Weights of a small transformer language model: width 128, untied embeddings.
Each number is 500 + 50 x the weight over its row's rms, rounded and kept within 0 to 999. Layers, rows and columns count from 0. Numbers have three digits each. The size before them is the row's rms in percent of the matrix's.

# layer 16 MLP gate, 320x128, rms 0.166, rows 174-210, columns 0-127
098:453521591517548478491513464452449459530460460461516520546513528528590465514445443536529520499571495531408558414414486473474459477353464483570493588476442407448568490536581453530455481480494492617542475632442500400506602504510425518574454426558485530550500438527498505466448548514513560484494491557507609438477505435419415530502543556545492503537494453527427433523482519514531516544482
104:498535521452453537521522509487482524572485508554488519475496551480432551494486493455501588453494552481431599487500392584518486486622503498516556571574581532519548567552480404484546497548454551509565467446578499609536503476435548588511482486481467473488472461477552537464483450517559474427472562491523384495498508430525474555515534498411610530444556605472435489529448371434456463518406
090:506512429523587348565523498459520530468492419560531447494461515515551550541444526489524494596477555481471468449488509499410487539491489490557574480381556510536600419559512547513589452436483453529585646484518511479452498441576560586468503501592557531463522480534517494490416427542480557461489544548469487546491474595444482447525403551534490423566493531470545480455522534531460518543454
101:486534439534425518569520463468514418556546546523414585456554466453492540473539536485462461427484558418575485441482493438580456524484532544512494386557483508528372514516516415465554556560437616514535476481463432491497499506546495560574556490517503573474509471501436554412485465634543497516527434458549524512496529601468442502588517573450532537578461396475520448497464511503446512426514
097:453511544586452479481553400541492550566491445555490402426543631508442516514421463412529502495543525529386505465522533536442447544442492470527519474583497506435545499387456610496419497480652512568525550511514555471446523534568407552542514555496504520515524548491529608510497450449505462551479443560525544583467528527469473460559523453502540586514479477507435510444514517524457432464519
104:562543580508500510606493480556552521405501473489501474576514513468443501466340428450505471460548514417529474521505429480627523394483441541505456527525423451526456489440493502565529513499543477502505490495571506505525545490489524395634474496513462502582534549414487500450495544487496531501568520529534603501419550395452570456556509582525499537438510566444487468437503449523534426480413
086:564520514549470502469488521480473491491494474596438444526530477442429459502555457470561466455390446567478476490473520382568481535429555448530480532533438493418540514455424489417493431566480464499553469483478490495423439423412436491640487447448494551509537511366435509524530481498518495566430407479481464526500507438498533509535457449445511491554472545440676546536540512530501514424496
100:573530454433519573490528506539461491671439532490482478517485554524464560666446513441463532486460457512526525531526549513432506481528458481501489515456441436458549573484470449456587591464449508452546466455480495562459539493525406407422455479492397458453513474506461540533470570573547398565489527581506534457468483571526482441475557454488522500539476533518456435543517551576539463617521
100:464493508576529465437424546510510446479554471517520529489464497420402488437538471505527516580511570444491564446477528446486532517440507419483412438544552404493516496455470471393496534496494532466539458442609552524539504556519579446469528586487427403571456533536567501602493447543478389471520454530482519491531489420532482446549584459469414574563598457500436514564489405529518536464448
105:478517405480471482513517525517556475517503465507511422416520396537538483475461483485379525338455464445512507449465487577461489493423499567485518414559462460415495481491487408547571517546574582478512533509540449464578494508502552532451501470568576480504558461529424552467504512470558608492607508516631543465501427505537483429448480511473425436450550477463484504507569498507376520504474
107:457504436513474513448484459524570513492508448464479535534531448481567472591519508584444427529492475463525543384460655504546519515515583502437501393564417547539449491426505430431476402554513514487565488459418473548587467533502500498488522423542469456527463611392448581572431484542529484516559546488525494480494504551495519503609421507563549534598468522460491433477518492489482492505584
112:541499492504418491466398479541552488607483429439488478496563396475523542531547465500555393574551503413509446489528508525491525529563461517489477483477511485417501410513513445529507512531524528527479466535527472497437489539579434488503486496495559415538431582545536414538494498560515453457503408514377475553505536510552363520464470515369427454543423378452405535459465504505461515448512
099:515405464514501535602461504508559465505503524627522534541561491611559490603507426480464514592489556518566546489459488536508560469449463503381441531571570471566469485520460487428481464460570519558508498522466528473454481557493595494544481495423492509453447552538544553445447586518475527501476596550544625523574567445538499463496479522473474397484483496526531364494592484493446509458518
113:570483496448537440503495462496543425468484482481554468549478534484491460492443454509545420459476455413565478433433458471498524413423606582454513466407580599477540423524543541462579550485461413437573524477530548448567481565458538435516437479564525469491476528507521551473492503445486454498615528539540417485641449567510487557568509456566502449456523405433469567466577529496526505509506
102:525565430567491413497596449497524469527481442447520480482530529542535508560513363478528518593439456464476547472547600595456549540468469536461471495461489474558474515428472510443431517453466431520469469374495451553449502535469513556535405471532527473443615483523495446565476459539517485518481505560462465465443424388552427630538536489422499531482460509501456504493453464558495450395440
086:478546494548526519491590286493636534539507481576559548477494567564439501567466532469484483540534444514450566498555389493434523492481616465568470506484492549481562522470541492517480502526489478414476550528512442435474488435523539566525496478517523556492566487510403500539483530511572480445409603516464566520527521540428552458460491587440529496532473572527536474429481426452555503486458
113:592511491488468488448511349458551442479526460486528443482456541451493445482438565399592482516506432459563502448569509446399498432521489491489493406445449532558493449455515482415470492529454530440424468472510435483488490518539425541506531507456476463463594574498520373530497475552561407467575465471556525457514477497550532497512441440471536522441469519519511529548605533494645572442450
095:542464466484487517517522467424583534585491499510501495453531557438486407558453446527467511514537555568496559479451568463552478449482536431437496523427422459394536480461514572587539493506465445517475501571514555453468556538483487455598540483495452547576599462464517540541502452447405451439494529417484613550503519492481507461515427534436575557450425477390607449514553428537467549495419
098:412522534528425517585512452440451434549546503489426449486580467479430521472473580377476498400547454517587527473420557485486538472482428502420476459463383441468550525486561558498545473568530465480512456425477486421450434546568586447562475467495507516563411460582587505466484527585535530505475492510464533479547553504493545467457509512476499467431535399521424554476550498462420460440442
113:559459493473506471513563519470459402583472457596528518477430527647483427580553607472531451423552408445473506408477529482482503515530514419461481426435486512410469509482546515481469448421425573513520513473462505482489447528536487576461469475516477422525515489592579531409417520461526535466419493467531541449572496523550451458548508615509551550482499580490547512476516425453410467479504
098:444494404527579530569511439455410487386501429475527450403544492522548450507533448440422466415506634460621560429494533474540577453466489414510575431521568461458528488497516516501479521488643485591546531505540559453499494483519494521502550504475476517517547441379549488556441480452475565585443540502456490601479468505470513410459517440502464508534544532497467522501467491512449476469472
101:532448456534439509484485524473486581458490514585530419536534460473532608547476558457609522462500449484486500429475557513442486544501535592426444516549517526503588589498595503389515481543492551509444514424484518464491374523428429591527463599544453447454579558435523488432554464440529472518481547492510518469490474487529414433495484523410505498508466545504517558474519411426474531370478
099:581455456561502448550431557543453497473548393573494459459508537434508472557441442554509516537496528517523536444458463432517536491467518460448397421498627429391528532515512587540429597490515514478467518398482565407479446557429544490446505439467515423535528482463599530461531496562602493536573476489508533551489450508568507565539461486512455536468404579485542491507428535483416478499489
101:538471498422461469532522522530572466588513543535527525506471488393504528581458473539489429535472463561501431523554560545546521590453527509436483543565474451556507542430544459552517532554542571481466521477503671462493614561543568487491473508434390527437506502520487569461457528404563447453536468512504532371501589574495504449475464541607511457482423463501478509557539533505546440457549
092:530466451545458517587544506529518507526476523513554568494448412420475593553474525400508447520472433469607466465442383527524384463538536493496501545519531515505449434499518406436575597486469470436477507504523498513545524531416445473471544475446408502472605527488519542526468613439528557518500488425533514517486459547603449514588491566429493519522504437471603461479506465481390497478429
097:446520533501443442509461541513543507525566483454536561524374462431436434539525508419472513458457512473511430375541457432502489556539471512539461429554439484534501518439484477560440521528428605521585463463515414488403493495461516466472424501569526399497534475477486515472542565470436549480547504424459559422516504454491587553541609543492565554552438518586541560612471538529478473547447
095:553501441525477457480408551522450516531392492511550475551526489605405532450547545492394545577484534448498488491501486548517510507609663511443485526537551451556514378513472415588576511536462490467569509442545498547553537465429461518526544609496512471515505490494417549471493488448523529487550460492562445480510425552574522544532534436448490432424484562540487524439491558445463489582547
104:541585538519494516561475451577576521502485468530567498455409568367524429529555497521493514451521485520454530472410474551450399491489461489520474525554458508444427509493491400473517525514510512581426479561523496538482464562486477586521481415451529440495556475563507569579512478517508456492449431396522588534496462482520480448468600462534604464508415411458560571503560375505471445559527
096:564482554579548518514481438458513477537497546399557462587507654441472462553483496477419562429417462465535547538517500501546473485483450504452476423534538422502478455474539439422511491501489481481474539444614471399449585493541438337486519579517522481559459493517564495496454469512583460475453518504415468536498556459563471490471536494461521460521525493363416562531495504534440515492553
103:558579535468456520417510580562537543583444501519561445419515397471537509537458434587485536440427448535491492447494483541501550498541509553418498541535495470406578424563535504508604515577461547492509374523545515521441504451424512576528548518410490481508530492465460498509513396580584593538468566453582456493520491518456441529521479481454446545372522540529483465483567508529555520523471
106:409479526539538420452417538515497459578525515440557432482547537418466402508399499538483386576613626459529544460442522563565582542488533534507505523527568549486537575583432511471558520458504468501504467520516572493533579490535602449472525552459433482508475511501504615553593508486517482604511496468449569465537474462552510492527465522455490468505434447519537420542512494464564567513487
098:441440427435531498602561456509504428489457493599543502537451486476556480583423558520508454551517521424482371485596498526535547558468524473575566498565530509481538515526581512505580560497513467447635431512576533529580531473546455555445467541477564524488585545531490485451512517574575537482484444495490346464566558483471546517482542508420467534499454573511476445492533532530507513492588
111:465431529586428456435443506541513560494627524503513515578452456559558403568514538498473444534412540436493504596418509439473456521429444494431426463532510492486457515557507470500545468421540579565526473538519445465501474491487462543558499439547552501494567585545496562462504459545504405514639585443402525516530520492453473521579409485435433463524518505525440536526511440448502572495468
098:554502441451464439546575576499505530454371456491559494512452472505520505532458480495476464564456491563476565482600537490621531488447538581512543468581481520418489453611447468559519536559631442471590547564484413575521541478487497528525403512499500617536532456389536508464452572511494497499461549554485577487484443506422459432430495491448512455442486538517451529467464498497556493453448
099:531457447447560478520542437485443484603515519469616461527452532468500476516451512473508518464502410461552469479437454473455536485430458512537554522456524591578523446541482541432530437455456529616525436500534551479461548578549433542556537427499478450573475564511563448432509405504518434377477506503502426457554583432461394559536436563523462563481433489539468490532450520600456513448463
099:499541514410509521490381502532535513443473519514490496508602512544498449584461412430454556495594537359509537487519444466518566587482453564453533488515410468466477499498486547514483493518563515479505397515473516488477593457502560495506513419446516462457518583521511498454547463566544473516524521441553492386418590516541490436524443589491558436423567538455569414456518510481378525441509
099:540558456418628487512564422505475562467538513575500431502639512422423527508527458471521433551405497570496465494502471579586476551538527483465560490497593541503556460480564469509506452473574432487537507500490563528467480575501438497560516466571473537567572451488434515463456481461532527447575428496545487460527450603515542527440490480521571544477590426510577495522475562391488439456555
# layer 16 MLP up, 320x128, rms 0.157, rows 174-209, columns 0-127
100:449517488462546461503514529427486474525563530496540489548472498497470422453591579454491505511545474484431574540456521452422537540422421497496508519422546541509460560518404578481523457546478510547419474482498462474481455511510461522496515465501458590381581514504395478411548497479474424469519488432531592429504466468529500489325568637479594561543470435532490450504495484553539449543555
109:387461500471444419561444547509509512518449544426521613489503442506588423447592489504526524526561470540545485527506476418431567562537494492620520389569546384422506413523488480517528573521467483467483573487543485581518569508450538537498410473506498499381530522496509478498418445513520569442465453485537550608438481480580478485498534455463510433508505487515437569448487461530446445484476
096:515615508511497524567471501467401490493454530547568540435544562435584469564497470524600451531579479491444448520427470560547418461548517485517454492481597481552499488574478521595472465442574492388386467499439503551443548556565565492553523490494547519473540412514507568530548552492489427494491514531519458428599477522498550480499464419472569496454432443546523473495569471597518452586450
098:440435500468547503574519468490508551469476539502494455548490504491525453548535544519580413557507493456468514519525458546465473438514572562526496481430485523476506453406516583519474592398601551450445492494522521506546440459480558473477497508536464496481456565454563477526330394508591459535472552581440526457615472497404487549401483526537521436492437494403510457465550455611471522443532
094:593618413504530523427519522548523453493617476483450521558462546487481488410538447527463504575494401493427487558524441557436543581462526505503481455491430542496499465488490443435396511606540534481476459548506556512557482516543448512557499424479463574505512503461538530481506469438645463491502478465470476488414388519460461504457538578523607556508550579463487513456441524548506412577491
094:477357577568390526559513517494473486546540505460477457451516439495507517542544558542549547517437447494489562580549480476475517492339457468465471596478479526506585493548580442382511564520459440483538465410541445472494440561538495449437476533493524609522472410557501507600526527415495542528468495512491588517452439481493479530436508445515479497527434417448561489538424441507543505505527
086:557459417515517556483489602470429345418499462502528491431494480542549436409501589448488504489457503423531504493503449480494543536508566523512452531401571497547467491464418524456514512490470528563458485473482509505380421468441548457435518459522448450482488407470624404542508513527504480458529524455437543481460452511536425439565489452576412528440457483472499491472477476582375475526554
103:463506524494497471457521502567474537545491604577509498510472499528490483452508448553462410445425566361521597467538496447446556486559554571494525484598451469455510466526491572441523464516590541470522489481476472566470441596458522465542483458517451500492428392520535526596589481508577449516417418511547448563505548530549548461451448560442457433532584471495477523490510447501561584403576
098:487492486553450524609516500373517398529456405600585562510488478523560555487431480524375502493507548506500384507516498464538503461558492480488412554404504470472451514470461566513459428578549418438535531513399490397488453520487513522502524535456541510522455498513549500599471491474453504475513472452438459472430491411524517505541533531472538406453475489532593533502601487389475465549487
103:412655479488556500469532527531538478548483537573427486582511423581475498457567537466531450575552515473481456445526405508482553484602539526486451411492502492514549523557411534486525483487439491445502460569469542499519582477455508484604477518489565503550428498508504448479489463422487406483600530497486555469406458505475468461564521408503472425526488462517479575592557472460384559475576
102:465511535500553490476530484600528564478560561517591543473561583494473528553551577495535482516403517546470521539426526480558481506454544504520439480497477595449457463541500472522482481443573424457396544454600556431485527509481521533492466581517593579504567394482523473458541534503502417548560546532394455472520462519504574520499421507613496470475520368488554581460509522437464446539578
115:537509453490515604506526511497508534444533361546383475526520449481511563586520509448419499477546495494448516551474454580467626540451459494458546492532511398515466428488496562560454472540579495553444409469447402475446506474451412549471507450460548573513457478531502510530482509534559468471462596461454501467533481561410470516545451549461407408525536430481608503542505479560521518556431
104:530484504518586447501413425402589506478552634569515520451545505566494442547519514490475420490580470550480542527497425464474509557505407482478406550510517466442552437563480450577502468581434502516482433552523456532468487524475525498407542503441468453516471578530439534482483484643559541483487441443522416464493493497391580532433508531462506458403497541498426460562511433479522435507464
107:460426514454425561475452511604452501374485502584483546505426468534515488458560487562434488583417579514438514477526515551478542487477487535504431455529520486450454475525504506483497437546528493428479477516547493603477545532486476506518442390549453621531547577475533470441593485569496474479541469453479503460467466563431529483413538452590515477471510607486543413440475540524520398608433
103:585535548492488530496451464449502501439523562485586493430463483449444550501470571448506569503520528574510518505573560506471396526513590556481542507485521432544598528419529552518496493483578461472465491495489422508466459520559531501456524528519451519537480610468485587537607531536436416542575607521499446454540456489383477453667540437515496548526515556508521623456498491466530490450461
090:404497474483572483413415471485486588496555518388459512517468427537511577562436491580404551530511530512504560572426467535579466532490535562437520532482408497372408430491513489524475583514490402528567433473509496529489505576508491430508496591486455472455471435534534597467471503545473409470535469474479459527477481526530557419539515583551531512520495509367462489454474481455527551549502
105:446502421493513475524452494511463555500532530458427585461496588467558441668482532518494495474492510434586489443498455499489500482512500454597495491501527503531484510463500513468527501587529494550542506548487504461524614541503497471555565494556522560516440557430541616485516506464445437474381409485425611392503508460467510565469497555426503445575502428402413530531410462488481564492561
100:408512512458482536593415506528544508468567462507579539506512499568548502589418497481510534514394491489603388427452506519472502530522396549476497474463471471488461523386539460503544448534474522570490554443535543426466495502425597537484460480423519407531589441509540542487499423445511571488489471454477552524420444526452513497511421566530571489506477563619468590462490496515391514474491
102:557517498558504500490443536550557427547457523413468517514437516597511440548447460538544531510450491589416546515483498563454491469539466515493503532517480563454453476505475554527541556525499561563544620476567454479538533569469602538417580382419473461531521534486484462369527546467619434500450456447525408488482436575450408576445467474493563476567496415511523517556509503551520500480538
105:498450508514416463449478569480534449539433505559494527489534470526506556481447525527535523547526502587522489373518544528458510490555502534475535440475469413506550477449564575431523488407537468494529521558539483491516554441516494596443416434531587490514525562534556442371507476499514467513610572406479484488544510515366567489459519463448442389592555431610487423526539497465473533501465
091:502513523523487466527615507487522501418618493487491401569525415496609427479549439450534429397604507461517512563491552449457600528502488462425485507547487543527496492528498440583468508494470455456535526530456605499496571538489608512477554578485441552531536468565499594433502575463545556519484398522439524554476446572471514486527590536479480482476512476541466477498499538449490548395578
098:483510476381473454571476523521545534512536548445532516458544559453479477423526479449442569509593523478458595502492540609519506466486520597536477515520577576500568509496466432501508481488468524458481481530541518385437446487531498403467641435611515519542458535550464412398510468475516465524591497503442459554511596586546561442425483469542495465583512506541497471542429438479477569504472
099:472498582461448449509491414460443536506516520559499467485510478409545498509424520525530547520584501556549485483518538434527519409487433569609493496523502427465419444503478492487501486493482493562573553527496530512392477484560421546537544480505460457529392548482445498526487384518521573464542491545378417511506441576490526544501426546555480557572497467502549543530409575621526519434378
103:490494405513484577446553580454541478604473446460422391502521504571518560486573495548543430542537477585433582504560541417528503545491517494441429520539489545446498502575515499540500564483535520552507420506480487476532485459450535560442452472565460497439472440565524468504553579496522420576515475530559512409521516458505392640473520516524534494403587449509447547491478568529574507532585
090:463506516561512547521440484519507553442520436459440513476494538515447527462575538471525398414456413557501404580421566528425565616529496475631536517502570520506545582390532537499481488515361479497514572417453548473476543511401506550432480515529518515491514571491515450522517400525530507510436506520542495430455564523592501461539593515532550540519513451550477513544461461459416513452511
100:565477525463441388495470383482491444453485510388462530465489560490457516549559455428587404417544506500525495386510480541410531445526455481446501496466474483432567516501449531506575484476496514546488441563418487501510633470568487565515526508552537528451464577421496553548543535401481477488534456447496498459512535557537457484559522494528398484481557438493443507474484456578427583434590
094:508500517473409507522538522477511449531424563515529509530466467458490425564536366501546579551433546548493470504518457396454457473550556545604563492455630534506485558399531554500519527427509500588531510448429531490472589499444504530570473459461510425460534458519520446457418522446523613471464424509546627535538418479475514550511506463504595500468556475525543549552522427565502446504504
102:503438578476582586472453545555521440467463551550508559454501523500440478554469456561453453524550485451534541512396502548545402505401453547481479530536458522547518454512430454454473528507469501524398473444468541493594402571543531513430466537543468540512437538588511526460517591517460485533419379389586470422391527552478445525565501548552479547484482558422531505506536430457502516507477
095:524465632541458494523484485427388447523562465552484472547553492518521501501517562517504487627466511486490490441529559488547380606565662471464508518497505535468533478528533436526446572456453463469554452524526441541533505553574455548512458556438502455477530571417471540513443373523484496561535470575453525562473496495475454562570468567539472513529496558512460513609498551502508394459507
106:471562563439559502503500521436520528583624434600546477535447542512551564518471490543471445527486548572460565453505473469502611396522532452469503533566415503418431548578411486512483470497394512501485429583490568396480498558503476477508605466500463493454511435517470475529445607547515489454546483494590517475528615473507507528520482519500648458511500495466514443504511491491438437523529
107:474485566546473562491503544448508538543579495574508522566512513421533520470480488459505539569584405525504557433583533564484514512493472482525424466490510455404529353490520528496484492461539455587491494482484514498514549645494465561593501511477478545465523457442432582444565563482461489513417555466543551542594431488384549457365446484529578481523562468576452462489496549551477529505518
091:485506587415453554565406486486538453436465541437513447469484432406356491485541422457409549498527433552486540456498540498521524537555512469542445481519532439379575509481492467518550461443570553515476495537531450420556458491500493463502494508469568530463570594456450525432534611502427542507592518539580508493408549470454535465505467454506574570496428565519536460541474408534512543534477
104:560489470416513528436468502438507493469556440572422419443523435509564393497446527527478548469417465541516474470536530483393530423441506552458505456502485483578562488530459506540535511476414579507445452549491454532576474504515499562418436604505483455484538542421473485609431547507578477571447413521523450465468451531521451364446616486487475503519507520537475478499486450456420501405495
098:498477582494504591470425504491539442497540542460501486512480455520512586565481453446576471422469545473464387461501489557537427462468521559420390425501498561562490448447491402466438525465520541556434463444460513510522450535586519492557608615505459468529469386481499482499535373503611530511486510509520499449482551536572445499520523514469493555506460604468544532569498517435560495421560
107:585583471498539439525532446449494528534475448527483441521430546499424591486452455477397548510508439461458502481519478497429473394438500489550518476538466501484469460548574481533501523527524531507526527537502513494446660540403366426536474610588480495440523447584528503409465459526503516404420519507503545511532515531544457528509507488483409499500472513407460559575497591594579514526496
101:632492499485544550433417510562480589524432566429524453466490451516468488535455350517491451468479553522560434559555384438506525565531489533532555454540460420480594466420466545477452530555498468457505504530541479475464558500549432544503522506432490389483425503437474527536540462508506395516506521462520444533581476486422467468466586421545456493463526468587457496499549506598514571507458
# layer 16 MLP down (transposed), 320x128, rms 0.178, rows 174-209, columns 0-127
105:493485534478596495521515552489547525473466580574489603571435445520451488458441408489507478549461582499601569520414443375526438492467532575462528487521463511554442515437404505421510432513394528530464512541447482523462437496559525486426548511558472581470497447420535548488515523421473571522484514610519448449461529491506532415456480456471425475510523521457545518441551608450499497414473
102:434445560484564561461465505509514564476534482363487487445489529605521446392537521420478517463476539476500497573536523446342443425443502546498545461574435564451435535587530500535471498460521485480500494520535549453530462414536458524424543511566511453536574405477533500506498501560485491537554398488462439520463506465504463432440533431449513485515513395483454580483394475520511577425505
100:480636522413549541501471474440547505464515508418508516509588459592453496478459489433428507498512572503581457531509505434479488508484452411528452481520606549502543435450530464466500489529578429611504601483476427548471430532436407524471455555526512570520434528396478449481464549415511586450419544453489502494468496503557495457557583525521492481489546624535401450484500487485548506502547
097:575515547455558529449519539478500558501388576493490439532504377516425500506525563450556510477427546531542464466494494637440510597378479521620501487399531529463492542529587468475470479465509585522521479490542488518556523421585462534507543552433526540442542546528499508565580522488496490472474558498509446507552524513535504455501541527505541609492440446478424443503380577457453497554562
095:523487462515475496553409493507513511514508546451530512525528564523453370467450455449467435537529493498453495471461460526455504471570493476564504553507524596506495482460624484477612437535521350483508473545500479568418524473543433452461515508461548558510452479609447491458460637594473454484515581453460476546493531565462411461552499555490532564505513517516602595542500545604493448503571
099:498486491470495456410563520491519548475501557466424513522605587506521551488478556460492575462521502530552385410583485482551515510547561485577583445564443571472478485488522454513425569468519599513512437564480521476500512403466506626566564526508497522467582524531471538546486491507512478433471457491473439440437431525504482440570534424506530467526561494477425491507516378491463401426619
088:521510504423409465462633448487476487502389451475443435557449476440450595492472482429500515538479392533483455518536484492471470451445487487550527546390431517460497524469510578494389478562554513551487522527476523531570540513533492399579504473499420451418473596440444596471471602510467434470471464514476485495486595516447453530523493476496518534546478513434493501427393457548551460497589
095:558526488436498532541408421487444417549575507465500479503573488525431439452434470508499527460508469534440532437561542468547450476491468435562479395457488529462515512586404465514517642488489484468496533464490435535532536482505495527456481519475488486540535509671557509484401660565506462424553510527566473548428437474490460501518607491444499520579494499555495424495469556498570474459519
095:460515484513437462483423457414501479502466402460468466465437405498483446512530519547599492553512477441446553547573547514429465445453547525539432462517503461622559503471542403524511511402457517566505397487459469603477427533503429431405572449513497473576423533486444635562461556513565466485608538520563477508534480498529490492402494479493494533491453448485463520439488506506499525520418
101:502472466496569465557471514371492477475483516476499444527518521440550522579555468519457554453400539416482511429537529487463499452592456468523547615422603401458600511503518500445373499438503448487486513465499464507514502547597463438504481417513575525485490535526524532538551455504444453489423546462446515523464534521536557506465473533516638470512510581411497581512400516498560466462419
102:463514391563560496529480541550582530484642448517461481485519542480394495484502508456410481482532597512565486512517398488597454593496530527400372620501528505525464527518413472491473536529460433523483499533572425522458537440575568551477547565474542525532472471468552532479593497478478434528502528499474444474502503523497425503567534434483468479452552453393471484533496588557516470546448
111:470450468432606551470497508434621534462487468494498455541428486496499503534495477444596495455494475540415528516452477550582514520440403477562545505515506544449534584490451546486547516492486581466405562482379498408490419524529546507487617468393530498462451514483462476439532426492529559511528559559529531503500616524547552469578508515498530577482565532517457425527461520554493380472426
097:550579493485588496494454479444498598552455583420551518418500535615460479503535562440480582533544414548544621473571463476529515539466449574523551477563567494445511463557488559435549529505530473593493427521586470511459557589368531524444527496492541428419418516437500497459497526465533562470531499528526574543534451487475461549531510475465473474524457454477589421553496571518480505437489
106:466486541515541524423527502531540527493528490491585383477563505382495487532520551552462442485524588460488546527507440550446509479516445565517546551480478483497440481521535543470486539404496511585528507559455525580505480441467464556552500461533518581571526547489507527473406468539557485516490453584565410638441552425445429418535561550438505571517526645557410521485518500554525450446445
110:544484429520503506400488465418413542550424536399565516503478469450456555562441502464353500508582588486533507478460476525450540471472508521494471499580561467401577597552531515445616482541586522501583524586577444556534412603480537548475562437473498559533428470494509555491427512515455467573480517481488480503512484443460505457467543481492428552546487488504493511527538531538430528409513
093:489407598429376480477418477521502536447492480495517488499508487460490505561550571478506508500514475436494514526533546405470549465456481471463470413483545541637544535561444538522476432467470403533474484466513495445499492435402435425424545440450510465632520537545531429442468504570530490558503561495531483499571530474559515525488506421507550499492416521561487503436403583615416445496526
103:494417470499498417470499507618469494477419467491516446459510522558523548511550545380468523573558393453516543551585551478506475500491584581436570475412557520431438400455508577465554525526483516525581470561580470474531466548505464563479420440452503428501460440552508481559415500461471389480594551444467536433440458482523465404511500501493536578473507502529554488520548489489538517450433
104:504480413543492499497496531425602558525475626531497404502474420422483472457540489555454572609547498504515508472491570496529589536510567430450540476507472532502433525511463630547443527460500495448469447486414421451495481495538593430492479591522465540551390487472489485575330420522476477492490489483540482497514595513584546466506501536444528484473438424454534458545476516535524496492491
100:491487431447523508478553546417397475543479468436489455492521496513467504522434514557473433490479464516516360510449554475463446527501541456468442414478500500497525599534366498443468439523526529555581594457473496514411516478569605484451496480561515565530476587519573456523604588529558518569500549523459492450516592526592525516491460502546527446550498416582503612555459502526498543446487
102:459468465480478433462455446572641447470416519584504534559672526489507520541464499497486458557506557433447461559470537470513476544511564447502580524488506492465475483451471440530478496531483476478505582536431479538512501541477396509487507441544576520484546517455480461459506388563522467509410529494495508603507328470472461571481558472495441500578467502468496548572536552552554578536568
089:406402433464470464565501401469509443476545590517536473446414420435519457406544487413503488487432496425526499472538462522468552517489540438495503541586566540515516534558460499557534581488496538517467568551537544482424514510505458522523437653495471515486540520414426506567430558508562588523468474488446558591517546501562487419487537563568502536501480527454448421539392456478544471529509
099:508531499526560550558518526548520523478581557521390499433478442505555414559421507493568575475455434541491513584479458545467555462484488577476556530465483486583510468581594570517523536603554501502600513433452443506517496513465567556488488504506483401504580570454557582562500531465501567555459467482599465473487617433494530440528486497481615434461561477521496457497555501504504408493414
107:464460556430391550500512439530462472541449431543568515436485576507445437554514495499514538546514479453478455593558467460477465554494511563518468471454512446507486473556544457565512541475479476478465639492386499537577429381450553468541431507476470459416439529549542474361537486405455489421524521518471503564509533531558452492438558507528568501549547426541469489534435569526498504515618
104:577528505500489503405464537409421536494498483521497464490536422519479478455517540445615555488529462580457508507431535483481552422479495502562482555517495435513442545542584492452465415522503555563599621467580486480498615459495481479603486451641561486558477454559536470560581440542452552529505418544455510533559543555448439427549446507493473532485567534547487526426468543560456492475506
096:484436456623501470546519520462391585547450498509546504498438467480454438564515408448522616462512458512528523448562452605493461432482512521518520569555512478482484544486464492503531522503501518399470631488550511469553440560510503571501437434506480527595481449416484435468481474556475480483612522481522400510532418525538554410550551508450498509525552494511530592448413557501583437453463
109:471493470493502483550549470538503435419523530473499456571508536506536563601492428464521431511555495441580453529459481533423580524540545447511580450554435427501461522523450512404497441537554509601371560497518455536491431455461499504411420441422527485439530611596415539495537503579499465476499499496489484485457463390469522475491470503483656515488474542514469484495558506483446466487389
100:527449499470485550562526568630470518496544473540417438532477439607455483413511558402560515509447534488509564502534492524494558429516556466494391451441523518561422361443495482614490497546397514487482523496483435464522528357500480488441538510496525456525448489499512541609488474467512500450485497533449527503464448453565492521557566452484520386421421477485502424542463527426497514510477
103:469450626570503535594481486559532576472530541467552410547446551506456479573454562451584390450499574462521602499491438549467453464574478529478377486490529595492474383562531465519535469457500584569483428507546450484567404528523459553471434503407484490505519558446560430488477532452463492541497536523512554529535475465546488542539417481571551489495507483422436487553481506486440508530464
098:550565532525460460405401445466487502494459490504481531493524481527460552469515374458527583519444525546453536516480605488570565441506588527508489561542591404521478456494437498492446470531512501530498424529438541425559560551510554539548557452573476448558457507486506408465451545499471518477526553606529540521577437415518481529478502392544482425581447552533615599433523467510489474458492
099:506408520489544478444553515494451394482506506588609540552532388514536533579535447524445583385443501471564564522504578425509588475540566498558490539459518436580518524461574523471494487543451453516487492432492517489500483559416605544547447516448541508499492580446496485477378528437566471480499575511454603562567503498430551506445551533437505558486501484460491456458519526519494544501401
104:530497508417523511518521561555436387584549463511468575533436443477518542526515528391563502450528477550490558550571567578481530529544541478454472496520417390542492499499454492429462520542502457555498383425489475548459427505483403507515528422516473540512517458542461512537430501466446459544413523455539567490541425439389511428491513416449467502430563589520457525551615462483444522511454
093:497542519556463489524448509511535452500509535536535511538584453568536558517484537529461532468498458441456488473505519506416475523456555442434515458427588502517570482561465479523476510581438461502464414534486465620397383538528471551530522417535565490491425526465526556517488434468580491503471467546415496556494330588611527463496519405573433481503601483495554565509489517573556478469540
100:485553487534413500539444530432478441525541524505501490477498534537519553570566457541420505442458442448494531534549500554493522494512505501514456505433459548544486479362520444458474496455511394453522451460592541517489518498571522531489459467467527646536556474567507502558426466439461471552710501515536539540436499579501428486600528446492549488506475555496545524508608534453482421588501
103:485496506496492635529537489378421566477460445429548500522460450515532453585546516505400555495525494488458579528529581518549526545495452535407491524505568451494510541553492414536512482531546470482598546586576422554441474471484496511515528516504527466479591495530596591461440514469384547529433503432428596448480528521506524508420437384540455487523462519503464558416486525530521471524443
101:478554552549547514480390502504505500527548482498460600506489403507521444551462548472467636553435531569554508519445458477489515573499490546546496471523451487589463435482433487465523512409515462483431494478546448526539473524631526595523526511521477609551600495523508588534540454449527495484482464514521589438466514435539452547495548495403464544405473533586590552567520478470453434461413
097:446568510574552483503489528461475526433526565534450545535594488554483487492486534493586510449491509498386521499454568459514469490478530454544432475396453518371483451392439512469498455468512492501561514441507569454485573489423559498570505430535569494533400532438505473526538520469535561572500460565603462629574579494468528552444486518444515566506526484467478462590463381485591509494492